Weights of a small transformer language model: tied embeddings, attention and MLP in parallel.
Each number is 128 + 24 x the weight over its row's rms, rounded and kept within 0 to 255. Layers, rows and columns count from 0. Numbers have three digits each. The size before them is the row's rms in percent of the matrix's.

# v: layer 3 attention value, 192x192, rms 0.0311, rows 155-171, columns 0-191
# o: layer 3 attention output (transposed), 192x192, rms 0.0724, rows 155-170, columns 0-191
v155 097:168130140127147171113108150171177138107110141149186110114129122163103133175096119108143114105148165134064094120147123172115118138125140118126134165109135096110150119082134151153122128125170143123107130135127140077127093139126155134130141104090157093111129108124136151110136158147106125091105152150153175143104124110146135085136083119140112074142136148188145123104098149155133146103124126151093110132170122102155104137141091156167118129111096102141127105143112196127149122132151144119134127139145104077139113154093125096086159136138125168109091137142124140143105129121114114111
o155 097:167166097125185113115109116152096147129161102122119132105123111106152131067092125086156143115125118129172112121118138085162120093107126137119114117132067145135093144140110134133154116161143146135133104079145141115147166180132121146124114157118134128143133126165134120121083141139126093113140122148171123118125112105080098149156118128145093094143194171157109129115130108116157075140138154093119135131133140123099147147151147125105135121171147116104128125133093091111120133134133121152079138171118145136122129116157117140175169072082121108134155127101146102127165168152119150124
v156 082:124059107127061145083085087146134122148144108136176120075136151094111101106119141123150114102153098145148167133170089159117103135140172134084127135111143124090122102133120145130108140141119100166105134172104075141137143151102138118093136081117116141155177110126144153114128134142166105096129115163114121139127134120094164142116089101132105062107132128117094152125177174147147114130120113120135144139138122149136106141110124118142119118103123116142131142120135150175100134162158117116118155088150099137145127107090097096133104136113145132115140149154133169116161154137156109143
o156 081:200151107109157122131121132100152122118111113064115106104090106132158127155152112102126114116145128199128160113110181113135142092112135139147143076105137147133083123131106160206157130149163158123139148160142175145105145094103119137133077115130132072171132178127131145094120114092105114118115083128122108105140156117130102114131141154084126133124145171124127086115088072131159121125105142122134129140144130128122159105108116106128145099148131125131097141131109130173132140142104123115131127158124162122115136158145125142172119112104104122132107140119135100152107157127162130148
v157 091:126120111153096128124096112140162070138103132119155107133174171120105103080095124126135151127167144160121175134168087121117093128171167124111107135095127126139160137106137110117142149107068088169112133166111119147121165162084158131118142107138162149108136105094103146117150134123127124105104088166146144141116146128108129127143158116141131092129151142086123144113095127095138144169153118115149113117099074130156144126083114148130147137099136153126108171116137095121133175187150117120132107133136132140119131101147059099151087133122148120102147134153111160105117125133142154102
o157 094:147162137149116157155109120098145094110142105114078133139092140146197108159162097083120089128125134141124133133130133130110119086115142153147134072144126116154092096110113143183185085113149174149121157119139137131128134155131121152113087124134137091148085157120142129105126107126091097126112127129114108098150149112139101142164147130088128173118150170130127088114103077146169125111113137101099140145161128140119159082152139130133139114148162151099084123144115140160137106130117147080122098123128155098107149177114163159149121111108115121127124139107166121181122119130135119130
v158 096:139162142095126136121066142133171118104119120146143108146130129139106120169150109106132084133126092115080077142163141118105128135114176137132151132158116110093137152142129132141129114136139132170108127149145133101141080142154104115187156112072131114141072132112138115110132152121133147120125137146132174180121163122170153143161130102114136083107156131136083116145130130143121156078143110112188103132116144109118141097096133145119137093074127114110141122114108189121147096109115095118153112133123197112132124140158092141092142135155162129116126147137113150112132100109128093108
o158 097:161159136121143111147110129097114117107161110141095165129145132124127153091065102108154127125104149096147106107095129114156139133128127105107128137120112119134122175142144122137169113119125119141135080129115173095135116206157117114116092167157143122151141148107150169119084163133143143141141151132131082136129114123084097118131147075159139122119170173151087150135132119130139125158143134121139105097101142140111109086133164132096118145187128113080111106163135141102134108125102117164102143129116100076108150149156114134168148099144134125127147111104151114129135150198100148144
v159 117:124161137132097139096129154141132136128127118092133180114112171104208135178123171120126110188144104115123127099087151168089130118118129157168130145106110114084131148128131106078122111117145143126113105139134144132138114118109115118124118089102136128139099143129144118088137138145101153157131153100111106120107122150090109157118150118111127089147133164135141130195164112140186135149144105086145142123124146119094146142088128166091117139114066154098127132113134124095146167097135150136106144140102110138125159129194101155140145151106104127127113117142113078138114121108127099154
o159 113:120135166160132121123129141139122173159171162109162149187138144119113155104131120066117098115104108154092110098152142104089108130124150135166092171129131118118182136136151128160136127159112110118155150118094142111152112144093154158115123117144113109136140097139087171093139112110133122125123137093133129098098122153146191134125154048144143114133149134091116130128143122115117126144157122135125116108128127152128131105094096143170141122152145093135124098115139139136084132131122125118114146118146176122111142149107150126098115110175150131095148113068155134065082140158103149139
v160 089:116155101127197125128152121144136135128090126142135123120107118145159134116115132124153150135083143136125126080146145083125165125124086148130139110150134128154123124107145137129172111102162131131123144088157149109116106106155104143178107157103125082115168140127126147131141152107058110123139138124111106074100141114139149116086125157150123108108121099161129111095057085144122125098154103152089148116145112100124166134158120146126142151119162137116135099147098097124141095103156155108115104124126132088126093217127176151124149114158096118113135097126156115125110122143112135100
o160 093:098130155090133159095120140156132120148141114145138124131167118128095120093104162130145162130177139091164124133146113106161102133126110130100117157111113151106128119117152095103106120124128103135116117089164097113173143127148130113144143107094112163109138093188123079137138154130172109120139114178137190135129101143123139145151099132179120106141142094145124188124140159099109109139118092112109128162106127105138107175145145117147136109115107137120142110125131103111115154138160153138101147133081116142145084047106138123127136117101165148141151099159116111136174091103105110097
v161 106:129098129131143111133146106120142143116109119143148144160104108109109104112130121114135112089148085133148082099138123112134150129103136141176110110166126093141127121107127144102156121118165144106145162180149099101160078115165132129207127172122120134153113096138097172125120091114110131100164157143110144141114103120103154128097105091132151136139116124176144130109081125151072159090101119175082132119120150145140148134098169145143060135130154130127163102134122164159099095096139168153136147100112159138133114128088140157115115102133139124110129139125147088158105131130131153120
o161 102:147154109128153134107094138116098130091148121162115117127132090152115120132064155121120133128125134142152120129122111108171154143132112138089162132144132165121109143108149165149082091150140149100109109098127170130126138101158095074127142123100182157099168122139177102143155183142133119139135098150117131192120153116100097095149128115138075128142112154139107168135150143147137148139123124120130088107093121123152138154149151113063140117139100125101135162125129108113122145122126159149114161133116126144116122097146098122081092126113150131156155108154148146103152159079083138166
v162 090:134141140140165117132143136123187162105109144146112117158103112135151190169148133111116143171120110115110097087079158127145194126144097122149171096155122067109122109146121126077155112151153126092145134104140150125120081137157099128171122165121108099123116118129123137152148125131098138113125147090108134106094117130137120091135142133142139112143107121189126131120072118134124109137126115110133100136157149127100147108119124090099089142152128135142132082136118118108111114149127150088136151114127178074136124161149180145122176112139106149142121119122158079125101103134125158100
o162 086:082135123112129155113119125166103142119138116175165138131144127134076137076085149150129128141160111088127107115134081116132129146113118158101126181101116129119137160143139099088064124133113100122118135070129121135130141111161138117127156119146165156096136110141146097144139149166172114137150137124165148150118080127123143150137128104188109115165130084130124169142177156122087147135147109133111115126123118110150128167116188134101122119123137129110155098118151129122140136126173142162126157121156081106134131077138101099091116137114156118112145093144107124090143104125081163124
v163 096:131091127130088098107120127135111077157134121093158136139160112146128102126072148143115147078135140136146176097181064145127048135120107110084094107106141168130118118123113135124109133125070142142114129135132113128128183150092171154115122079171136154118126110127139137117130110147165093093118121122137137161122147132104147126146128113124099133137120157073133125130144125118145139123109152103118146116124132123125114133134160118144161141149102150120111161175132102141124156157165128152106103125152121178135127075109133099142103125096163113122141160164145149132156171136106152163
o163 094:159135116154147116158160133105147100136104122071107097139084114117178117157180117100120117133114134195128155157122148126108124076109133120151143067153128138129130090140107168168139133129136157102163134175117133144072164101105137150132110126120111064128146139128128121109144077110077142120110143143094106098131149125123118114125114162091127143084107138128138088122114065137151125124131162133142114119169130143144149117142099118148129114141126148155101169116106134167126117126100130090169110143137153158141126164142137161112117131111117116126111164103142158153106154106160110113
v164 100:145162117107138152125094151151154166133137145158147127129101110163101138163168130121149098146146126128064081108131139153080148113103150127163120118116144078075133132092123133111171091139184140130108147178169133125112089127125149111153141115093125110136108125119118164148124154129129143123147161122116146150145117137093152125119085095100130123143128147171100134159124150156171157138125119101102105131092157097118098098061077123138123066116119119116142116137130131110126108164121161139127166156114146114150162124131175120113157143135161166108108134126143121142113128108098099119
o164 099:150181128131201097125116105126084154100178133129126148120126107101095129052078117105130111141112104172152096128107153106119144127122100134116115144105115128143095151125150139156129109144115125130144123093118162103125144170143122117120086144131135110129148139126153136116103141157134110119143140144157091146139115143089102113131167064137112103144151146148066120138142142142137128130154172116108125112102141119108104107120155134095144148177149110109159113150107128139105133120138116170095173127147114137112164136163100107150169120111146116125162139096153126091129194157099162147
v165 098:107145138162112087123148136125129105174121112094088122129132121095217141112098163119099134129119110124181152077116132151149106127141098169136130105150088194124113179141107117129120148111062131096130130104144149119140118123121129122100097162130104122106113145147126093095147107087090119113099164118129068145117147113149081138089127158133152167114123096096112127131127085126129114107141125139153164121125141141103162116186153129124127171144112150092130096151125112128124174100152128110127095129141109120118126143162149131145146115124138088120132126104121105148153145122101130109
o165 100:099082138139095153132139166163142115161125138141156125177145125132111167174175156123145120120147138092105137135175099123139098104108144096143111147135128143113184111124124119102097131123099090109129145143098109141115123098100148145139170136131128143116155088144121128132164102092138123117122154107083182120089116133142179135142082129170134123100081113117173127134147119122104131152140137131146084136151120129153151148126114154177123129116092134110100120100142152131111149140121138098138124109107134143139091062112133138084101173147143154132092114142121155120141073083155100103
v166 097:153112134131143145155134104121131158091131092142126123092125110143090113137156090128128102109123128164085100145178132126140147083124178104141124192113131093131154117107152149147142116139158112145114101153103140114129141124128068142159190119155141112112125128094145169160096161108164092121117084128109156125177126082141174159153156125120139111124133123150092131145124130113147176115152099135137127110112132131187155106125094123099142101091125123125154109123101159148116084138117109127121131104123181157167149149169107155124105113147115132136100130138106176111120097122137115160
o166 100:165125140095107122133153141094138122101122115101096162115116110152120075126089091159110132143110111112143101141097152159132117154149108122090140095165120135135095177094140130127155115130128124147121095169150179140146121147178115111135070134108134135157109135116133130134076147155139141157128172128133070158129146154108094133111162119117136133155183146137088145150114129130120133128119089121125139117077152131108071116120164125093138135139144126112134121144157134106155107105125102174114119140117113099114140150118130130186162075138139123149184132130132090130126178168097150120
v167 099:103145080146112133146141149124138130121128114091081123131127143109175130143144151131085145127116163124137169146123144112166172106150081147090140104128098113150135117171111120131082123139108113135136144108116115167151122113138097141048177144142143128096165190122136085099129155101102149149130072125107115106151117120108140147134156157116141145105155133137140138147172109114134126137150099111155118137124127106107163146098084107097150163161112131146127114138106098108123164122123158120136121137108123167118161154171092167144135146132071109128113123145088125145147149141186132143
o167 099:108102195128059180098132127153153115143137155092137128166140140123136117172149149128151135144132109112120145084200119123098083179124154134149102142112147136115134125121138132112147137137129097135112158150152107125137123105118140134132112092154095121128098103143120123135118123134147125115123171105106161124118115143192136155090135146136146155118155124103131150138120155071096119107128064136096148179123114128123116155128120116156115134077123128139114115117144164158118126134156072124151104129126144112137082120063161110121117140175123143108146092134128102114141083139112110105
v168 103:133131126130115143129067137137114135126108155136182137097154148105105119132150146119133119114167126118104159139093113137083104152126120111146129126150151132102128110145123116102121110117155097133100155142150131128115109096097145129081102132118133108146105131109132143139124128179063183114137169159150145126126095176109103102108107134130127054126140131130137126126138169144111129109134146145092147152124118122136092148038122127110131068145171134179155140068158156119154104149124134128129170155112130099135140057131133113134125136145127152119114104116135122168133122112137076146
o168 103:124171110120172120114067100148093148131165145138148133138123124082127148083135101133137126115132143152140112101137153091130159102128144130150123143085124102137092128138107115173147129137140146151112124096154121125111118171119148111137143144130097117146140118146129163087099140141143114121162063124145144100152129078128118138108109128103143123151138144136129081120072133127185094121126202105128152139153143120093163105131112145143124151134141115134152118151079078112088155157145113140080136143173136131099166149113116093142145095128118134135105162081140160116120123150118149177
v169 096:130086124135104116144147092098147102101124113118133083135163164084088085041139106126141140129112098160157184150118120119163127109169144130122102160133128147175140137160120122129136164142106128131112116149072107142115157142128107141083129123170117140095152122124137141148114108110186115134159110133113073152138095090119115159147182128115165129117131090101124138093151143107136129127163108127138136101121105150158169143110139126122139140123184116144163160100133128152129159153111129130158117137138146172150117084109104151142090124137121101139169137112128164131127131136152141122
o169 091:132078128120063126136125135089162107114102116130114129123082151168162102222164105150106103135127145117078148140141113179138137144137149139118140086157164099120100139102123157124131089073139146144127116184137144145126098097126102135132101113121153130138094141101130129143127127125119118166111091102093125123125143122156130137128117141076149174140108151126156141128083099133125134119070094133115140130110134149111121111139131121117126132117119136136094143139162137140167106126115141103146094103152137106142143176100133163177094131147116144142121141152108113192137106092151117138
v170 091:135091135143153100115161108098108149121158120089058084138123170126115108070152109146136134122121127115179157160090129080180176100123113148147137116125112145156096156167149103115150137127131124123118088092106159124122142135134099118123134136178135109089149137128162122145114112090170102128144128132096064120123131105178143140131185125140132154087141078114099121096154108132139097128149113152128127103124117121119145109147137089129151164124148144101145150106094094128124156148149145127143084141131161136136092115125091157132113143116095088155127121089143134138133122139129149118
o170 096:091062143108080110119154165111152105130089120144133151141105172159114138192141122187120129145155147087101143145146105176144116162149153123110124136138169097122146127118137122091105127064104111150116107175127116157132094087119121124133110114129136147113116125082114132160145120128145142171122132123095140130115115147151151120109116128140156156126098094134158172139129136132100148136087082130127140107095141135134100122125140123136123116087107141132115129120205132118160125122120139124150109101139104105173129125106130151149111159155159141119117113167084092149132078096141097110
v171 101:129093141153160140149142144128133124148119102154157147145120063152136123164158123120129097092113175155099107110191100147106104143109132100144132097129156118114154128142141130120103117113135129099118176127163132088162087107162170141144143151082122141144110126124105115125128131132088123133127082135130186129146129119134137105130054124126113114120111159159124122160106129134107165100080116137131139149113145126112106148117069123132141132142073105127110095144145185135133074076118106170132142098088119185138161145112143145118139128154128150107127158131147107149126126132096119119